config.yaml
num_hidden_layers: 11
hidden_size: 160
num_attention_heads: 2
num_key_value_heads: 2
head_dim: 64
intermediate_size: 448
vocab_size: 7817
hidden_act: "swiglu"
norm: "rmsnorm"
norm_place: "pre"
norm_eps: 1e-05
positions: "rope"
rope_theta: 10000.0
rope_fraction: 1.0
qk_norm: false
attn_scale: 0.125
bias: "none"
tie_word_embeddings: false
parallel_block: false
init: "normal"
init_std_qkv: 0.0455
init_std_o: 0.0108
init_std_up: 0.0455
init_std_down: 0.00579
optimizer: "soap_variant"
learning_rate: 0.006
beta1: 0.95
beta2: 0.99
weight_decay: 0.034
lr_head: 0.00826
warmup_steps: 200
schedule: "wsd"
decay_fraction: 1.0
decay_shape: "linear"
final_lr_fraction: 0.0
batch_tokens: 16384
max_seq_len: 1024
doc_mask: true
train_tokens: 84330000
max_steps: 5148
dataset: "wikipedia_en"
Each number is 500 + 40 x the weight over its row's rms, rounded and kept within 0 to 999. Layers, rows and columns count from 0. Numbers have three digits each. The size before them is the row's rms in percent of the matrix's.

# layer 2 attention output (transposed), 128x160, rms 0.131, rows 45-63, columns 0-159
100:537449450466568511482584468488529531506373508486468497486509540471465529574472577474491535511493540532491484467559465484550513452468503510451501510511476513517513491497488543508445388501529507435459490491426441544581519412517527528512501488459523481460519539462541462455546551525529496451472506493533498501574534427567507578480523443480542497498468473533476467477486462480434570487466545452471445443521496556492558533496495550481517436436546409484468500495460480572506488568482473
105:413481534455554483531578449506501585528528529506493528532542525525518497497557589476485553542502425553449486436492512502454497450443521497538471527470450493590447512520496510535488490490462509504484554565578559500506534469519464455502531547493482505538493474510482510543514457474457527510500527497467461391506495504492552440460470507570460532452473471549530514526595510438525384528524515506453492539532426515462523519554547446487489502434522421547545556458473517471532504423522512
096:495569501532546494490435502459396570551507490498478553508511526504528463549541464581508449539446472545520464507546540467511559442471588416472467577454499508569489527504453484521553463451468475583562506497527451495435481519434497520447448535456505471506492409468512505464567517429517515532534419541452506500448504571500526548540560482503475575431463528531495522513559518448513480462545507435482528536465517532523484492475524464562465483509501484530491505543490542473461456564513502
102:494547478512505440427446530552497497447480465450484456550425498431457524508453472444426546530443477515516403460536508479487410532516504589487517469542449456478435508504595486472477486511527580503487492585523534528439464512522440559579468531472487474544505476486424516549570490484491515485541491489454490465524470570456507497482483508473480524514524453491511509515572565558449492556494473427513451512525483535434498504483524522498560403547476484531490558482532503460547532468533523
110:532511473535524377544449479535522465570474532495489502464538500438534482537534540510477531450492484463504477506505425539538495494568497519529474514562560489511537553474481567493472504522495509448490558471488427563493511461505533429501476440583508535441468506529438501494506451476470562472528491510495569544529465523537476526517562545512509511511512463519551546479571431450488538569457486569475428526515456416526516499476598546562539438481497494507489457492397458547467504500427458
104:534487526534522474490516460528486512536473512474440524604570515485484476556466492491485569544502519416497392553485500551514484530525426486524465528573520462477552502492458446501500431505480467489458474515441458522460564454553608478492528539476511514501514495435520464520494488588541525511532490493532569447588515490452527526505535531480517454543504518572429558471488457510506465534523545524536481473553479532467522509534491595527536582561535440574532517542486445534528493547544482
099:480553488506452573461481505529461577428508435515518454516466480384420518519564494477523529547491542420562504442464563514472493516456526484478489528444549522511513460449516487520539495538467471518486495489487547444445566527496502562548467508576461494461526491454457465548454482449506527448441544512567576476502529496529536510469506471566459472582413524490438499475504439510559528507526504410474474532506467459454536481522476479479554510487415513533548569473466537487476441475517508
091:573438517570530544557506448495476500492558499443508493543437493502566576521444561475549494471465519428449456492458523479505549541473500501483500512527489501466496501496516509487511499527480525496601476504556575476432602413539476488522472591523493501489522481549465497537456536464509569483574484520364523438458552512446483536448545472526527516566535523488492439449480496530487450471456535519456484539530528543519483436490486517495427494470534535526459441460469453541520469535495534
096:556458499481492396498520529499501433526512553451473465486455468549495465535512544510548503484518519524493551502500509444475498444516496501515443494486512487473430448458437582550424529509491560500508565451467477481475428458487435523547487422461495504517472544530454453573499520507520528570484552533494500491449515491566490534499414564518505513542489531501475526493598537428441525485515570462457597540509608473481444509471424494449496505421497546540513510515512517522460500551555491
091:551459510434449497477523573516543489511557451492482528466546527566493519421482503466435502565540548471440489467469541539448537477502507506431550418524523518474409502434453576446513466503467468514482521569563427581492447514473494527479530541504560529552439475486450527453563468491465462478485480475510504490533528451447429471548430507602492496493510543467498448560485537446520542445443485443494507507494541545481485484551460484530497510468501558446573513559496505537505537515519473
114:518541483495518372507466537532428546464505477487506477607515485493501464545471492512464484500551503454486553498501512451482528510539559448446507487490473549442499477514489488544470512535471498379425528534528534500496405515507522431513453471451498475480517506554540474431449512511517465595552499515495432523465507467486608504492515458509505548505549413500498587495603561536526516505466547523499511492524490441475517504567516479483454498505513479466484535518601476515490525481431445
088:481517483537438514521490522513489489483475513553557452546436519468517558517495493510488468479504403482501493498485443556543571553479377507479475464535536521519496497570491463435530489577545511531560522467545532405472488480495472534518475543487497513550474569537532565471525578446437470468479479457509492565518552489505519449478535599459532535441565490472463442508510525539505568504418489444501467548537530441512468482553451468525475459523423561521527529490513479519507506448538416
107:566523481417507549434504467466470552473571469489455497507435494526512518557540545488502553494511453478523479460477565417485417471454522529451496516524434505448521524524508491465507496536549529551502532464477483540492471554537462505506501530627558477493456436505510489547474505472510415511521450512515423546484481508545455463471504504434530518532398536542555512489469527532462451522495516528447500495525541475467490543487453467539502480582476496629536470426574479511436526497539499
098:561546598421446475543550505530528515537523464492482499581470524515513495527487547506552495483541490526498446566515563514526422460529479506544512509479436516449479487560434538526589509447542446530588543571460519482483546544463512464466475472483443502498435551605530401494481489533493449478450497486478479544537519491426463467451466490570555488485474447464478543461528471502499509495509523554521550477527446512553485451494461494403459515461523497564481474531515484539489481555507457
103:518498500469500486531527516546536459529566520548477499523527474545496490455540512431487500522473520480524479524455470492537520481453463543546505496474521522453497458514453483464458479514531535496499414468468549508482495447488513501432454496485607567508451441543542495486428498508592510510521445479516477533599453549485524483446495553554555521507449498497499458492464519520479464468493407491462461536508618559527434477534541564447544498485486427450411559468602523537488402518515514
099:550464489488529528542550557406484475450453486504501541490487513554489435481579600469488528456443426427541501561506464509496436524540520499437503515517536565547379501466451443490458535555499486490493508503433444606489564513513513474534501442542477559538443554571501466499498442483555495530476431475525502517504456533506520495517518477490475486516554465459501445545479472523516510487543428470515497507464501480490498516567504456488529439461576458528572499538476568520472486485442496
093:536509474548542477555490458467458452499531538539496415503419493497523510483503407493466519515501495506500546454502479520504457474499545478539545479551552499435480562488548503522492501406426482439478512420479559556525484624530414532420475514500535485535503467503496506487553505534551548481478485572520567479489483484495510507533465483519478464508386469510421447510445513499407552481487523565469482463480438565501501496541463442474514499459453476514447534470476438494453480554526549
096:564504540456515542521510553462449519479585475564557475530517436469497498505470515466538441504445509531475550521548517510487538494486463575505546528512464574517451585443533548518571509538477522566469585508488500502542463486530547500509484518497493499497463509539587586503456515495488431526512474520478545545538464488488414443462470454532590576526501510469432479442546561434477498442499490458491463476512490480432540534495484538473482484565462540498567547470475495544538554502489401
107:521556542494408447498435509521506453512488538448525604484532436475478487524549464486472548448561536508465524535546517492523466493409452457506486464573453461512442461560504502462526607563527479549540508498467508541480487503529474454576500561420532435522480506471464459481463421491472482429411460493469455464509481464524410552503522458501512516509481477478555453522444514473446503480500519494481476481510472524483525458515556451505495452522406490576551459463505439532526537491498490
# layer 2 attention value, 128x160, rms 0.154, rows 46-63, columns 0-159
106:525528512517450520527525475443530587430542505493443524509498475444551516470445493569501472530476483490503516503422502513471483419530500502520488542470467476420507565511497474431391545485557474506458515476502560536515549487514490523478517542580434471475453472493483517516497484446515499564498510567487531493507531536501552480448554524420517506511486505525482466460546479470466487548512468522388541412512462495473546458573494523469544525383534450498445493426537467541476521422473432
107:518487511543518469519509488437509539426486451489489504512439470501531495537446467508542458472446493506486458465423542486499477544468473490414529497448537541515513502507492515449495572494639512396437450483476480537478533445442566520524566517552497583429538469422543503489437527511502499552465522472477451513529495478435463600509552548535543490460502537541537512581480492451451472513495471510541527530470447501484451520530587474482544532491521469444465568570529495518504485473522499
105:483519450532529559474438570457550489398489529568464477532497493487489449493557462489507502555433469467534505416583503484442477569482454477453523579533459504490527539493545485489530457491478516494517455488566494532498534564492453619515541467464481493486569550465469520524565531524524542492538481502483515511515466551541553521554578494544501454514558408511480517493483516488512457579484542494478452432477501485421547451513490555522535477463452504501535536424442509547451508448464508
111:511530495477525455569566489462503503513521596517469502513511407551472482504522542427504519475538572453544428485520555454499545486506556483519478530537532541554562525455522537488451533472488435495558499467503424530497522514532407444504544428465494490477521511494483487552478481509445461480491535468447502502583512548511455434522517485449548470505443485472508461514563467453566489485423589470494525499446581454516477463474482406493450444471512466577473463529428536512513478514474449
112:553457512539457502518532524481481557468542484488497438486487465523472498525532536499459564533548503537494450525544567507535431496471523465589532500479537498503536584424541459473490448468550505513555524506462510473483519596536443477534455489443515562511524508583504512518512463490527550481541573563469551490506468508490433486555609562499449483481589424455585564547490525532459513525476480499505545451514487516447495563513479455461521475445532504508538512542435530474563459513432451
104:542547518549425584474541456552491452525486466434532515504498480506575517488516467507541494529579480482545499536483494473486483421479522498426535533451457458503455553421477483559506435469566533458430552530460491526524487541478498437525530499555494530533496477446490458494504409556418535530572589455591580520475498476507543535543510484531528469524563453442526494526467512450505521512524442518512497502582502499452538480543464479520537483484433453559500536432544506461512514542484485
092:510493502564426538518553513491532479540552521491524492546545520539503524478515475467542518467478465494506483475532437421446540476507548407542532515499545588502505424545520485538470539475500487528498519472512546529566552432484533522537475561568484471546463552515501550567546531514585495580528602574444511421497486525540484565470519501568526435496536480503455531454477498502421510522406460488536504496558523535555425547487499530514504457508513506555514579472532500504516496499430515
093:408512528514526466466498477457501483446504555478498597486533513493508534462474524468441436483517569524507453409422563489413533503544392495554555559476444523560521491480489531530451480471481494512524448417566534472482441436456478498511519492467419520519451501531461516525481536481492518513507516561480551576487516471540455498544469469488520488537496553482494526489516479566526418443401512531523550545512499494510415492532488500505495567474484464479578493555486495442449534466486533
100:457485440456567506408535508558497496519525497550538556505549560521493529521491480465534572398482524429491482531511471567489539500538508556525532566576450496439514426543451491492447445536486510495503479530476558494452537521528486463502492503412518488568449459491483525439501483486550531469507471419566505486481475476505567485553473505584489550535426489600462483477509430439476564501499506532446523516487506505449498520535439470514470534524497498545575463445547546503455446462499509
122:433475445416506450486508454397478531456501560528487489493549559493533447551491534465517445535506554473452465420463564530518512518532511538513497466523461489561490496432533471479567464472481457576554458377596530478500507529499513525502551548542493536466542551522512505507464484415449498472508449449478544564459549462508525556520534482527508505425504476473547559486447535485525461465461524465481533484493576463545524453543540486482518477476554556508480494542547444509466464438493477
092:488477492459472486451449524471522498529446444539593570496472508493453517509586465546491513409472502570536505477567434537546544536531506542417466532535526530537531478559534458504460591532475503503540472436450572406494562519445413483450540510493534465453517528477498517495443512498488537503505497462504557499516532532479570455476513497497474497442533428529437483461502419472533494485531482491504428581567530457454488462527487519540440503588478505465482489530489515529540517554478525
111:545466525510513558542494463483517434460433430514448500511596452484517506513506515491496493574551478549461537484531487460518519552472489499406498504446494506524534474498498471536573411434450527528465558492507506521562447511506462487559459477482553586455585387477485484523514517509567553572523494518502468489480511514522405556468493450562493595588498504498494458542518513523503489533463546545464455476510479513472501467564529514531488495512426506448523534492544534522552506516410493
102:482433492547441500475449540521461484489503484463469450531482550476564430513446512516464509546496514555471558517493491441513500416544420528559505465460391450540517488573459513517425474496524586496568575487532483474487468552464540484505490579510442467482458494551522499547587498480535547507473479467452536516436514550560483429546519520515509520485509494531519521480432503536485487497496522454530525516513557472509441443557485478461444527486534565542436535563464535454502456465475413
106:481543484510481526460472494484461543498511504457448531559560535547522518496519487511464489508493520423373490480572513522564458498475513478563572517469466495486534474497565485483517435506445485517546508450458495464633472527489497483494497416574452461465483549592490448504535482476503509471443453545474462537536455518533493449527476518493452507387527494490469497569515458490467486471477550509570526494522491535537487462563494468535438456605478556494524516495540495561443492527511580
106:553514462490434495500617477520520544484439559485473490503545454514509466407444472519504469522473455487427532484530452435549461526560483520474480538487495390481500498471514492526570515551499474556523540544475418450476490572483455496503457512486478503479454464490493532454553563517509444552474472421460443552542534505498501468540537505539424522494516562457563442533511468528580483493458485548504529558523521543501460519499536518471503388508491524492527410456506554500451512477447485
102:557482446535555512560459521581496462440502502507443512527463426559494544509513506446495542486555480492479566487481527482441489507486441499506473433527544541467508479422462518506505377480520454469507515475536567551505599525434559514482487464564494464553524451418541375484552491494485518515456482514552503517427475498511467465476433456491513519531509540497452509474451450484505490426472533508561497480490481505614504525497483465519514500473491449492526573489469525457475448572478493
101:468486493406453516488502497464494543498508426565528531483469462506468446494441475485562518515509499514454562510522459458517514451559461553522559569504433487478518448513540530426539514539501479518507509443530502482500475457459510466442559522469507585490529482469527530494502522581467500520498491485526499463511540520469577487469525427468463511474449438541498565500459582485584513505519551467478446573543482522470543466538398429526454536450397488477552496559561501543421499515445503
109:525463443447487508495439442501520486512456473438486568577455431456556467420516434495485504457433576482526506492508474506458494511444509526483497509520452594448490454503464488506500499528536514456505542453534447469479515579578483497483466507465480536450467564485501490522500575515504552502516464469469542513537489477554571502578477510550497501540484539461541484468470563520574548543422510459454459474461543468384538473508434471451444545546504474495444425522479520510537502508486429
# layer 2 attention query, 128x160, rms 0.164, rows 64-89, columns 0-159
104:476502505478533434485547489489471499452544448563532522547531474582516542511505431451474504499485491473444435532581540496509477426598446492540516454404535573543535552488506474587516498482477496531508507476484538495596533428485497520481466386508453440559503504529518515529507528440493451440476485529503486545520493477545468503474530535491485537493468569492575475530477522596499523439507486477517539510440508425540471511483544452443485488540570490523568497550514478470541496434514528
095:523456490471420445541501478596550469500442485466424456524509475557510523479478510464502603470499487505484458519524493412536496566489478503423456443501565482507480487491504544522494516501548522492453482496574517508470494472537462472469466463539477490460489507426515499496467615498496507517535537545575477586467457477544480532526562501495465528487495529489543529520420594595492552526518419506523468425567509421550518528519518549484487470436539487502525477528469489543513434491568502
099:553422485588447449501568454518491541518475431544491510502518476565554502497479576511551472499561430484499436548540550434536505502520502452497527502553514516504508538514534488511476467463377541446530541450434528529482550508512526589438459449432553564470508484509464526533479561581483511508483526484494498496537478529537545493449532501510464549543513527435422486513463541489507503555588502499460486424551419456505455524484507481520525520474500519531435521510556480539556496554496514
085:446531506514513497480540443549500493458526466464488522438517465506446510563583488467568450549536465496416522472467507527539589592481573459565510443517513522498443437514464479475443547494557483413525528482506483501449514502526472535561477557514560541531477496479538476435503425534419493564473500514453495523468486478480519543494449548475437474511525499511487529477508475491509439480518511420407525501431499586450523560499539500526585512461510482562498470455507571550485530526460500
084:545433485498513448485509466523515492513567515541521504575537483514463599563461516508519426515487444514457460461491494498520507463509528446474498490520512580544465504510550490494555581541525477507487487533523504477444558534472471610461482435461443535482517491446502509446479445594487561426485486440554512509556480422489481510449515522488530547528532475493473553461501438480580520506562499473390536506543466540449485452523438489405543509505502567469554457483501498515485487480533562
106:495593549512518590445449483530515405554564595478559466450528492502475504502520452513481532466449559534516536573452514496462530500456511556474530461530484510446458491488449528432498516533512535453473496556578523469476435534558537435530549520599492530514538551469557538481464510493487443542561479497466497521497526520488561509502451528505503492413464546559450501551526409486511445513563502515499503580480468512541515563490484512575494449526503544525523524497520466503450541461481474
101:475439452448538434531530448412537450562459439551517554475529498467533491560465545501490482460529446489481478538503489467504496507506506500424552533511544498532439488482553539536465511593432548443512447495480485485513455541480507492432483407501489526528481490485471512458514529582474535554450531495473507441491499498543441445559496551513502507494519548485495505500413627518509544593565503429500514446584495417508510533486514496466491515549476495573503494485520477566524502468457463
081:487493471496481429529531502516479458535530528522480480498498551560451506476461533549485450531437484473509551489554511580532507566479465508491476469493521501551535485455485478547500504461500468497462555531467491538503503569445532463513548484440517520534500544494467494456521500556484563518492565411548495426520486416553507501489433481528466627480524533431403436548521527452507519560503481467491540552598539560544457508420593560497471513506447515475508534524457514460535427512455486
098:471427449554495478463503478437441506478479465601510575496555538503514559443472438563532430510513436460494512474536485516488466495551397404485483501462515515498455462542551485594484493492502537566477521471541449495493471458538507515462489457500447559530472499479510514449543528464497505534474442482437537460529485518513426465440532538485566518485527511405465513489489539515470491515443398425529573449498463497483460467442462514503461517485505430512492530497456516472466436512546523
097:464400490461558543493521489513511447533511504571476491477531506475518501512474528539459493478493532526476498559528522448542519424566463585499427471438471508470469558516530540463464480502500516445522493540510573513537520460472549483446507499548499446509497478478514490542586514478531522492477500564525533448498518526437522469494514446555533597520529521516404486577477592490534581519461575433539476555597465457539503496551494499504527480573521468525504565518543443524534489426470464
101:450483505460522510471521501453540518550443441535499497578493479562476474547562495502411493467534533517489418527503491541504529496489501535488474599511468519496599512429499493491476507432482466466523519507388546493546488496434497425523471412472505439538499491505539544557552459538502480405500559531520524523557534453504458495529530520546486525507500516544534462575464533511514452502420518545493453543495435447497521514590525439410479513493543513508522442471554463557547512505491473
089:451466531600536486504527522567523519548448522430516522458484474517486530422482455501551487515471541506529552546432482580548477553487528491574559551573515528458524522464477475446522547474533491509508451544497484476431421479539411546477503513451500482510491523467448510522520490446452480506554446426477558546496574458509507458523545430498479519491545498474527535500496518491494568433496387491567540499521429509546561482467561522544564454516503461442475453519468502506471525479463462
101:495482522448528530508544641384533468511459526508522480515470496424462441483527471501489533474464553525458386532489456516525559451476470521401507474485477510479537464492485521412424511469482490526507550462540487517568491535554532525492476478476538511578462539517518545518568465562487466519480516431454546487507528473473534453503431537514484539531454505518419448519524473535496544554495506503533504518552474472483425545453560463505482538483565533488485557453493488504501495474404477
100:514505473554382517592430481593518466518491479487536543519491481504554513504462442533458503510578482539570530568480514505479507525521515491505485511487568506544480514437540480440475528533507471536509481450505507423446465425509451501473467545564532485479490444510521536448484567442525486461453470478507454486466446425506519493540537457509498524535424516501569462464560523442505522458495471455502462539477455520602481550480499479520454473506518483484478522560461536466490461507606393
098:492506549470511515466405578515485447485496526495532469507495492560496572504528530476464439582487537521461521528497474596469550554545542511506561542501502525494525459483509467497517538444519459499503568505492554491496540512550471462556466498486469483500532465537569523504389472602510481496482465508491509572477563458562455478526494529424583432495491518516489504526566439505522394480475487502493488490398557537542483521447566438537514498481489498463492478508560597508466529547490538
096:458517421508434575482535443498546526445583493528491523452433471522570509481438544463527515504497454473568494551532502524451452501504444558461512532544527505548460506506508561501519497540536599520560490518441512523429412429510449480493496541557503413495534518510488506455498545456555473483508505560523480427558504526492531471408533505518506499485512463448515530513548524519471468474464483512561505539531448488445503509573407510567467436523464480489521560539467494533570468523555500
101:478545459402566540506482533462590541544451536440531494480507467482491466493523565511473491454416579506497567426479531532530519534454569541516491466505495436481521532449499471438471457490527443472485487455530509504482527474543517477510531480509463435520541515474524490516431433408540448535477513484514546526513522521502539472537579465494495488499526475528481556569497471491506585537529526617557503516565530527444515486529510511554527466545541476443524459475482493482584528519404448
092:484464470501534476575464513446471472443494541455579438517534484518522528555509549528487522564471565542493534545470436552485526481554497586523512420505461528518443607432451479415472462552446504504526554492493485487552445574495527508528479530520540522511575518527481554522514433504507488474528532460475459491529545392511494503452457534532447511510494481492524494525533555449538482544528545426484580529475437520505473566468502458491564527576457509458469473488495466469509430518471486
092:471501492458456492522522442515559516461457524465521458509450487487450491495452430475512448496492531470492546516574490526518512470461517441487498516463525431468560497476524523528428460549495465564521494487467404577489484432504488525438537463506570507546494460397513482560549475478480485596536543481501493517456512524524420511501455458495459542485551507420550523461476539525430520455423491522512490475560418506527501530562414527490524532438461475616530500532438521529513529494465515
090:511410431559514497484487495477530491521452457511496494504503477443526501503491445490501454447517457502456463516524480555457480460564492568524514499493532461528465553456585480507439542554506469552486552475487504462478478482469497452472529460530468462427473576473494543489540540488498541451539571457492533539458534537540502486506453532524537547474514495454589404508517569533531489454549436449511549389480422453455476520459523503473478593514435536587460500529493415517526525456516467
106:521535563566516595526449503520526450579555553551505461483455469500468532533504495512535430480478530464438538513499545523466511510524516467531489426508457474478532482536507492445509528555486504487472462531492495431456574543503484459435485510549532562499460486462575468512486481418551546569478589467505512540477496554460509476406481524517504555498504493462489500517582510517497485426477439481494521552477482461464413405476468465515424438424490557525532505449535546509496518422502503
087:508452504526557474449449434424472478483481440503563493529434478578524475511551510548466572457493575536492534460545471513472520527486550512461533533508533483500546522485491528491497550565538513510490542539481528402442560504463526433515528416504376415478494528510466518547520509487483529444486599455543423494533506484527508490498511488510477513522494520564511501476447440557487597508434543561527528542480558461491504547503511547469526536450469498448548503501544498450571531481477477
095:579578542537541542497489516491560486477545498530513466503397438553547529528513563540542510530516558415442510441510467439588525556473508498555556472483453479469471445475446483489427522526422509430500432483496494500495515539486546462504500541492559520492460461526492487388541477606518492511481535483504503467489491545490524529525488524507478553544544509495495473481478450480521540459535497510448520514494489561419442488429567552566486537573438474484501468482497494508542467501444541
113:492521514448504484530500491468461495534503505550516478508521511511450543493484461449455524487517536453488482485511537500505444529485545468469476484508453460459566496622506488507496427560516584550454441549515517449545487442546411507465478547473451546397445538550508437529502444457450443497478507455471465533521502439524422551444518474495529521543536513483467548524479500542575440459554541507524491410529502429448514474452489540493443512448465579530577421488492448480524482499519535
100:545510421511483445498569456500478412547540522536472548495542537491512496497531460493574503502526437451536489558464595425433511514486434513495493424530458479434541531535520531398522491619505509530524477536522535527475481484509538484503481504504521467520501518471584486464497527459477542531507592449489518495495457441510527491472590438541523511452524553448532577429471518514498462551487525467467451484516466454458427495455550522519519467529557542518534536555535445488515476535506543
097:523503538477527494448524466509483516561541556490512399469509492532535475486578489497479464471471498518417534516460465467482517524455501550551430550501466531481488524512469484479558453537487442487555485544538575472584503551502565457464496518475420551558529503446479566472478466406525541500484491519535503445486579598521545503464544469569542464483508400463475485511562460498500497463411510465522512476437482523503489477522560498452447467494536587481457499493539491546493535585466509
# layer 2 attention key, 128x160, rms 0.172, rows 64-88, columns 0-159
096:566462485443579535579499448510446478480589440545525466477436543441502488536543493517465457522459535520550543487502496483490554499414497544479484444531454492507518535597515539502512514480477475507513455493484514470532480479497487563477507534449544579516473466541475529503484489534487576509471554399461491429546452459401488466467396510500530415489423488491454477515564520474471510520572555493516481457485517563448512491472439472515530533518479516457485509460549496455497482524552431
097:500513541471502454470500475484515471518552481558545510474499524593428467516486560604461499528466476509479554517533519578490586473570490468578537498470413503474556510465563472556483506520469494510538553506471434518496451540508503480471553487466507478480533481534505510542481516529453487492455475510473462435469535534492534496450455414625506534529532496473564522461475474437431520500557572508472548543441508513553418497462550423461485465561540442524437483521524513507477496503444502
101:450529547464473489454521512573506504536501507520516528556540489516419528499497522536429504522437517558423508541432427554513498499520371504484498451422573495462493471449530484549478467478521495464527488475507464483521431482518438441519507442544548453510514514526498505447428510464440561559530526574423469465539507528505554498487553467519494476568569483508545500454446504529447509501475519509522541542467545594582558528595548518483444484490478489462469484534512475473525521487481530
095:494436545583425448454513531432543427511472538493521512544507482549524442559500456505542522479508488474474452559517466544474505444592500527475522497573486509421432512513587520469482497513556544504429523469488515513461502444503498493406484430424455537535502475505499500497568508504475499429534522492521542429528504562520486520456476446467435524448491580455416514513472532530533501497477520562514480514557499446503444508545521500443429459457460534462469536527508441512453473453534538
089:470452568494524397482565504525533422461492494444513470469470480528475473473512563519479473510529459400469508477586502521509483543468470548531509490481535454525472398508514557467590426462515450418536585517464519507457515457546481511553519539533482446545461519548449506499491561443501499568538443461538529451552490542508542557461524436559481469497498487585502481501449587492494583557507516498531548524496514538467511492479530417512496463521525497528476541506507537493509536483511447
103:540568494455465494494474466552467411448553494571436457532546481468557444577493494490551474565557500443504492499470515477522504480560461535541464477452410555549493441463473488487464519526512524550458585495504481485477484540475560576505451481438522555533402496480507496476539509558441537474480550535503464491517529448498396475544487536503495485458474518425464495527504527473546483486513475568457487428505529497423548498504500525525469510435467520474468436526508468502519462530606523
101:508537518557469521520461510486451526505516503440485536535542434501442564490468561501501502497424526565442503546492520518501477475550463418517563450450488465492490533474536499536508460523514499551552474431505528543506475502514415501520479524471498442464542411530548456535446508519557532516480461508460491526475563474501495465447495568537554450582505445506579513475485503502419454408452433527473501529440578499576467477507495511450560496444525519432465454477469484460436532528464578
092:454448514496594461489483546451476472546506463489577562471489543473503431505454540434517465480468517512453409577530474495490420490496565493465549566511530452416549518555567569472554513535539542521516475447486501528538573512494551526521459468552477579565512492481582481457504507530532501481541472489486493535499497499526439501502547474500512448472531440458540580503474469517402500562440554490507500488516515483434486454568487524413522468528542464533462469525517523458504511510451492
099:519476594514516516542547517468555526535551504455522446544448552572424460588551490449463454480449459491524486554465477588510524496413545590506543503498509464518493474489503535474540465481597496496553468498494452448468524426505473550538501471504475484476499531467475534443443462540500484512513503477516515528556529495551571406449420433526520525553472501548483507452491483463516517529524501496461449527532560488581409467513477474502549467573523512493472473534501535500545514475473427
095:530476420375444500526446489471424541505518479498479492494579418503453499480497480579447475523456491497499481455568525465460448472442514497558526517563488524507483552433474514539503479484486483565517488514468491512499491498526434406591528467454545574480498460544502494471481519523482502461503492509494399534553453450517505463560468505472494489589569453527548487513517445475464467571540459507473442532503514485462468514514489469463409515527505483469500543446453473472536516529604506
104:554524476454501516488509468496444466468566479538523517386578475522496471476469501600563490583437545522460556452523537405457486500441517497562562495494458506496520521549513505527590505407489512489492486462498449502520490514435497529405565590511507484513531521503486489526490517507542521513499489487558479490516439507406515560465509526526575544518504463523521464494494490467491557522462535477437451494484487583471489518494545460488543457485506522462504533508557493457464466610570518
087:504436421472463591484450501500561477500450549453502483514494526550660531479532516471552537476555499519489528435470526487423524539481479508458521511487465534453461551484503511515455505479545456505479522490472500506484512481429443490516532502482449449488512533526516453508525560428488507555541564528520491565573468496410426450540546533541472525502517498552543514505577491460512490489485479578563479494546500427496500559556514463535492502533513495536535498393527519554503480532590489
100:469455509496583498451500448515433537478551478571433553473540494548448463585576583486525467518501494446463486468457553427486444523517558513550512493597442538518435512490542467446455510533563536484519540536491500495497546493505513413510549467446468477488513518532519468481442515496481487515511525474451416481541417514517463485504483504506493459535494496415494488513490518565464408520523456543486492522473508503481526506595506498515462394505525431496457492473585498485570533481497535
102:468535532554527506535458555488460516506484513493466524494584472555451450480488440465533524487439526453480413538494455517569483471516535571483491519500473450439519452476461562509512502471442540486516585485468517527478525561508563506496476575543556407497534568517518514539518493539487502509478484570463460522467513618555589516464499519490465500494467571487430457517515509539469519457402493549462542472507519492514430478503484487530462512508513504479532374550555476500556525537447482
094:484482474533489501476514569527502433483520484564481498516497485518525515499501467519483446487593539536535569480488510473519626449522521461435572494441475514456483492527505490479525489493453406552553463548493469503504454489354495553457515518508494496540486557431485504555541442473521545485478508448532451475484508536476541507563475503485586454427443528542520494476517473502539531567517545475468491508489460440441508413504587487458504548432471485562503547514568439513493485512543521
096:532549521508522516586536574560457523445453558421502505559520509457438507525514485465533528482506550546470463487495483510535503494420519488591437490450455489487537450470485489466471530478507540499525541478595444495491569473525480503542483499523480430474482460473536532549457528535525505514544452549459475545461449465574516454457502437495456535563450475564485471571439479499556491468479437524502495476482572401551505532487566526515529517518532506420515437520476502504470478476397535
111:472474362492519562482513487551488486460538545562534522466502470469527495458452473514522537465523534465488496533483508437526468529473471372568528609487463520535484502503532552544442520478448551558480501507584474433445560420488471433474476579514483488532511516539480526523484531513540540556474483530478454537480481532443470514526551536425469494512513535572478502490498506487535457487433478430479489504460490526457540552544474443488483461484465544507539531420515548495494530555567539
094:477457459498485452466460474499486485437504549516528508469475518473550503609441510534471474495500548510565515476516556483456499556424530487564486551447498507539579547527545490511497519531474467473450471486601498485475571572462464494524441490488488433532411454489467462495536524494490598510501515528474516487442498490446458456530554486457446491463463570523428556534514441508470565454526494545456521484529459517504498522467587515453542555488509505459454563421520558532544512571494552
109:566511533485590512433523517430425488504554479458451464456583537463432460575531509492496497476489536511458480496451508513513515507499580533419456512518537484442530509447414461514450504487560516419463528476499506545550543563477514471494458465525412474590516591554583399432530449525507511485491548497478559575499522483560481456461500477500468527500544510507500459508500504553506531490500537519491490525509488452486479536486455488559564420533513481538499445525475476498470516469467483
090:476437584421467514504517456460482555452483487537460511514486506497461567505532458460460463584452457527523412490444502534557513450433504466509476501555535514540527510536471518483528450606461514477546531400530499547472523528521530545492497487487422438517599516472525561507511515483511536548435449500544487486453520480408496458540501520482539544512520531500564445479523473478439471576544528532524514567551544527567552494475479511511562531514456479451511562509505438454543518487503478
105:536557428483517512513546413572521503455483486503472451553515474484531456571484465469487536468567470434500493478478477518488461431572475436505447550485460520504455526490468542482493491515482449555568467453522507601479508488546573502507445486445458480499443522505487492459456511471483485509516490497419453577583478496529451512575501509524516449460541502506517551508452471550475516529488448525517516497547502508495580490491520477497498489437553539480445512596563474594614483546455520
099:498527484513542496513499496549403456517559524491536507448497548501486493511481512552505529516486563488439489581587510494430511511460471486561507505522472504478490480500478518516575557429502464496523388589522444541534508526491486522569475517429548413422477508455511462495547543494503471546411462531465529525466454437503519516423485473563501532534461480555510525520477536458532472432521484518454457511426429556451447463513596514574526432470510471464518505541523519501466479500519516
099:468530468508535539450468487459443501433542500476460475521493492472471495508454491447520525566528558443514457552516461565547398505544428482530458559504484572494471489507474486487488435469474530557505484393438516521490603503498456519544516518407519480469487505541559509518472508549509510558515500446502442430582565489517460521501555461508476435559505521512471519500513509471477472511530599434554511496448450565474447533558418539504504506513492515489483499496460531440466518431491437
114:581572479511534570557538542518501556563614479489489431463446492491435470541504492545533491473500472425482534513501462542441539494457475442515559514506462510509483524461497487487514537430501506505510488514584482506535465471491605480455468474430538548543502464509420517532412515560536520538531518555514500517533488497505590488413470448535454488518565494528605505480491570521480536481546543496512509498529507508479494468439493521595529440544500468481523501474467463510539473465461448
105:533570497470453547524417532484586500500500552471494452511449526503442480494500491470491459560504454442519480540432457513481548427520488491573429471519569524477481539514500539407527459509528461558511527504531497551562450485499467462537514482433526582516469564454439474472438479620483482447522471561474483469465399465529478494474519499490395456543489538499462513452479559482535589508494501546524481565566527486520502511508499497518524449520472526471501477450506463481469463451501534